Weights of a small transformer language model.
Size: 17 layers, 5 heads of 32, vocabulary 8192.
Training: a variant of Adam for these matrices, 232M tokens, 3547 steps.
Each number is 200 + 40 x the weight over its row's rms, rounded and kept within 0 to 999. Layers, rows and columns count from 0. The size before them is the row's rms in percent of the matrix's.

# layer 10 attention query, 160x160, rms 0.0713, rows 0-16, columns 80-159
100,161,154,216,129,190,190,174,161,216,205,254,196,209,126,217,237,201,183,177,247,200,62,191,212,211,177,117,222,200,162,217,213,170,141,159,236,64,194,202,187,145,199,195,245,192,190,186,159,188,207,269,220,199,172,186,186,181,271,160,163,176,157,188,214,190,233,207,189,117,206,180,263,230,278,291,174,221,114,191,158
105,205,228,223,184,149,141,181,214,241,195,221,172,223,248,200,196,195,123,213,205,199,181,150,280,220,186,143,214,137,265,151,157,265,206,148,271,183,134,150,183,231,218,185,257,171,189,169,136,147,265,223,254,176,186,284,226,224,251,149,183,219,203,158,229,231,201,211,75,184,209,174,197,290,231,224,176,301,191,198,121
116,147,176,228,206,178,246,203,83,246,217,193,202,157,178,208,220,218,313,215,191,148,158,232,194,223,215,245,193,188,235,203,199,146,182,218,112,126,198,220,349,186,226,168,173,211,235,195,164,272,153,239,243,160,199,164,194,203,181,211,225,220,179,229,217,96,196,207,227,191,203,143,230,244,183,272,220,180,140,239,206
105,276,246,256,206,193,188,190,224,185,219,192,189,250,282,146,229,197,171,179,201,193,268,154,224,229,174,212,187,204,286,218,126,350,231,174,253,246,163,169,154,255,197,166,194,203,199,193,154,183,240,188,200,233,215,284,247,238,225,199,202,194,233,148,150,232,163,207,150,265,219,232,181,227,163,122,148,281,282,264,160
109,243,175,146,278,226,192,236,283,157,148,209,225,216,216,217,191,161,154,206,166,280,244,216,230,180,231,157,221,195,157,170,221,177,228,213,213,357,231,173,193,195,145,265,181,243,179,258,210,150,201,171,129,176,187,171,173,202,151,186,215,213,202,169,170,260,215,131,248,205,134,264,210,155,194,156,231,154,259,170,264
068,201,214,198,104,192,147,163,150,228,194,197,224,213,190,251,273,200,207,210,203,194,269,148,184,219,177,209,163,216,220,192,180,225,209,132,255,147,236,190,123,219,200,164,214,250,180,182,199,216,267,266,194,192,167,278,188,183,217,136,202,197,211,210,188,248,219,203,110,208,219,154,189,190,215,203,118,201,162,241,170
092,122,124,201,140,138,191,203,146,224,206,232,211,194,182,206,209,234,245,210,257,187,137,143,256,249,193,192,174,199,291,183,276,220,134,196,232,77,160,196,209,190,256,140,245,205,152,206,173,232,221,287,250,179,202,199,238,208,226,182,176,162,169,173,195,188,179,246,133,208,168,138,238,247,216,266,196,240,177,211,135
074,190,219,179,91,229,170,191,98,214,193,222,240,139,179,252,241,184,229,228,173,180,187,181,166,225,209,188,139,185,155,201,206,182,218,119,226,139,282,187,225,123,220,151,201,244,209,221,206,198,231,258,203,174,122,236,191,183,255,163,194,204,195,216,197,227,230,198,181,148,199,181,197,220,228,247,177,163,135,211,202
079,221,223,256,110,250,196,183,141,185,299,169,191,169,208,214,295,140,107,209,211,152,173,207,161,203,176,149,197,195,214,271,138,220,277,219,246,196,199,182,206,200,169,187,251,198,295,184,187,149,200,222,197,186,184,237,205,177,224,220,177,174,259,135,176,245,206,216,196,186,154,250,203,199,172,231,142,219,164,265,209
094,196,123,209,325,179,242,196,239,171,163,170,200,195,225,191,162,229,236,187,200,239,243,195,184,181,220,237,231,249,228,214,249,120,202,292,163,186,173,219,235,236,167,244,189,175,177,165,229,187,160,147,221,235,232,170,205,248,151,264,210,181,193,211,165,195,173,206,274,176,182,204,204,194,157,151,220,206,254,249,227
098,154,206,171,114,266,146,168,255,168,242,195,171,195,163,160,175,178,206,202,236,151,215,217,170,181,225,247,143,190,157,224,135,214,200,178,206,221,244,263,177,154,227,159,138,173,208,198,273,213,202,164,222,195,205,237,231,153,179,202,131,178,218,269,212,139,206,177,197,267,318,147,203,159,187,158,135,143,241,148,208
117,175,126,230,248,143,238,195,213,153,98,223,191,198,172,181,199,205,189,226,207,268,184,133,220,179,179,134,244,223,192,165,276,74,124,212,207,117,191,236,204,157,226,280,253,141,195,107,168,185,218,204,197,186,169,182,129,227,199,213,171,216,176,193,224,229,251,238,222,89,124,238,209,202,246,205,277,276,138,217,184
125,184,225,233,247,190,194,182,237,146,244,134,194,253,207,128,174,219,153,184,205,197,234,138,136,186,145,247,283,206,260,233,204,256,165,228,170,171,134,215,122,286,171,180,169,164,240,97,192,213,186,150,234,228,280,242,208,194,244,254,219,175,209,193,236,174,176,199,176,229,215,192,182,186,191,167,222,311,213,208,110
095,265,190,232,228,164,191,263,193,177,160,186,210,210,182,157,236,145,173,234,190,162,291,145,211,225,165,237,163,241,284,160,206,271,164,149,224,262,232,212,161,231,217,203,195,205,246,162,178,274,252,200,217,184,233,294,157,216,230,201,173,272,209,124,158,188,220,214,164,310,178,247,159,193,190,172,187,322,232,233,171
103,224,147,176,241,132,184,250,265,172,136,203,215,207,221,230,248,184,103,245,177,229,295,126,215,202,152,166,257,197,198,154,205,182,194,146,262,240,241,190,65,210,182,246,249,206,199,176,152,181,285,231,196,168,184,233,159,254,240,159,225,235,180,85,189,260,205,218,152,206,134,228,174,192,218,204,177,234,199,171,183
091,258,245,195,290,184,252,175,274,115,129,198,191,230,237,136,164,200,187,224,133,242,259,136,208,194,229,202,207,208,188,172,238,169,152,219,227,242,160,191,169,179,249,277,214,141,215,173,207,219,265,189,204,209,222,223,190,247,136,230,206,275,173,245,214,166,212,203,200,262,232,227,188,134,175,144,195,282,287,189,165
084,236,282,211,196,227,145,160,278,175,198,148,143,234,197,201,127,196,97,175,225,220,212,175,152,186,221,139,283,186,168,224,196,209,212,247,221,168,135,167,64,270,155,195,245,178,170,162,264,94,202,119,220,258,237,214,185,184,160,208,194,207,222,210,259,287,195,171,116,193,218,187,200,201,209,180,149,227,184,150,184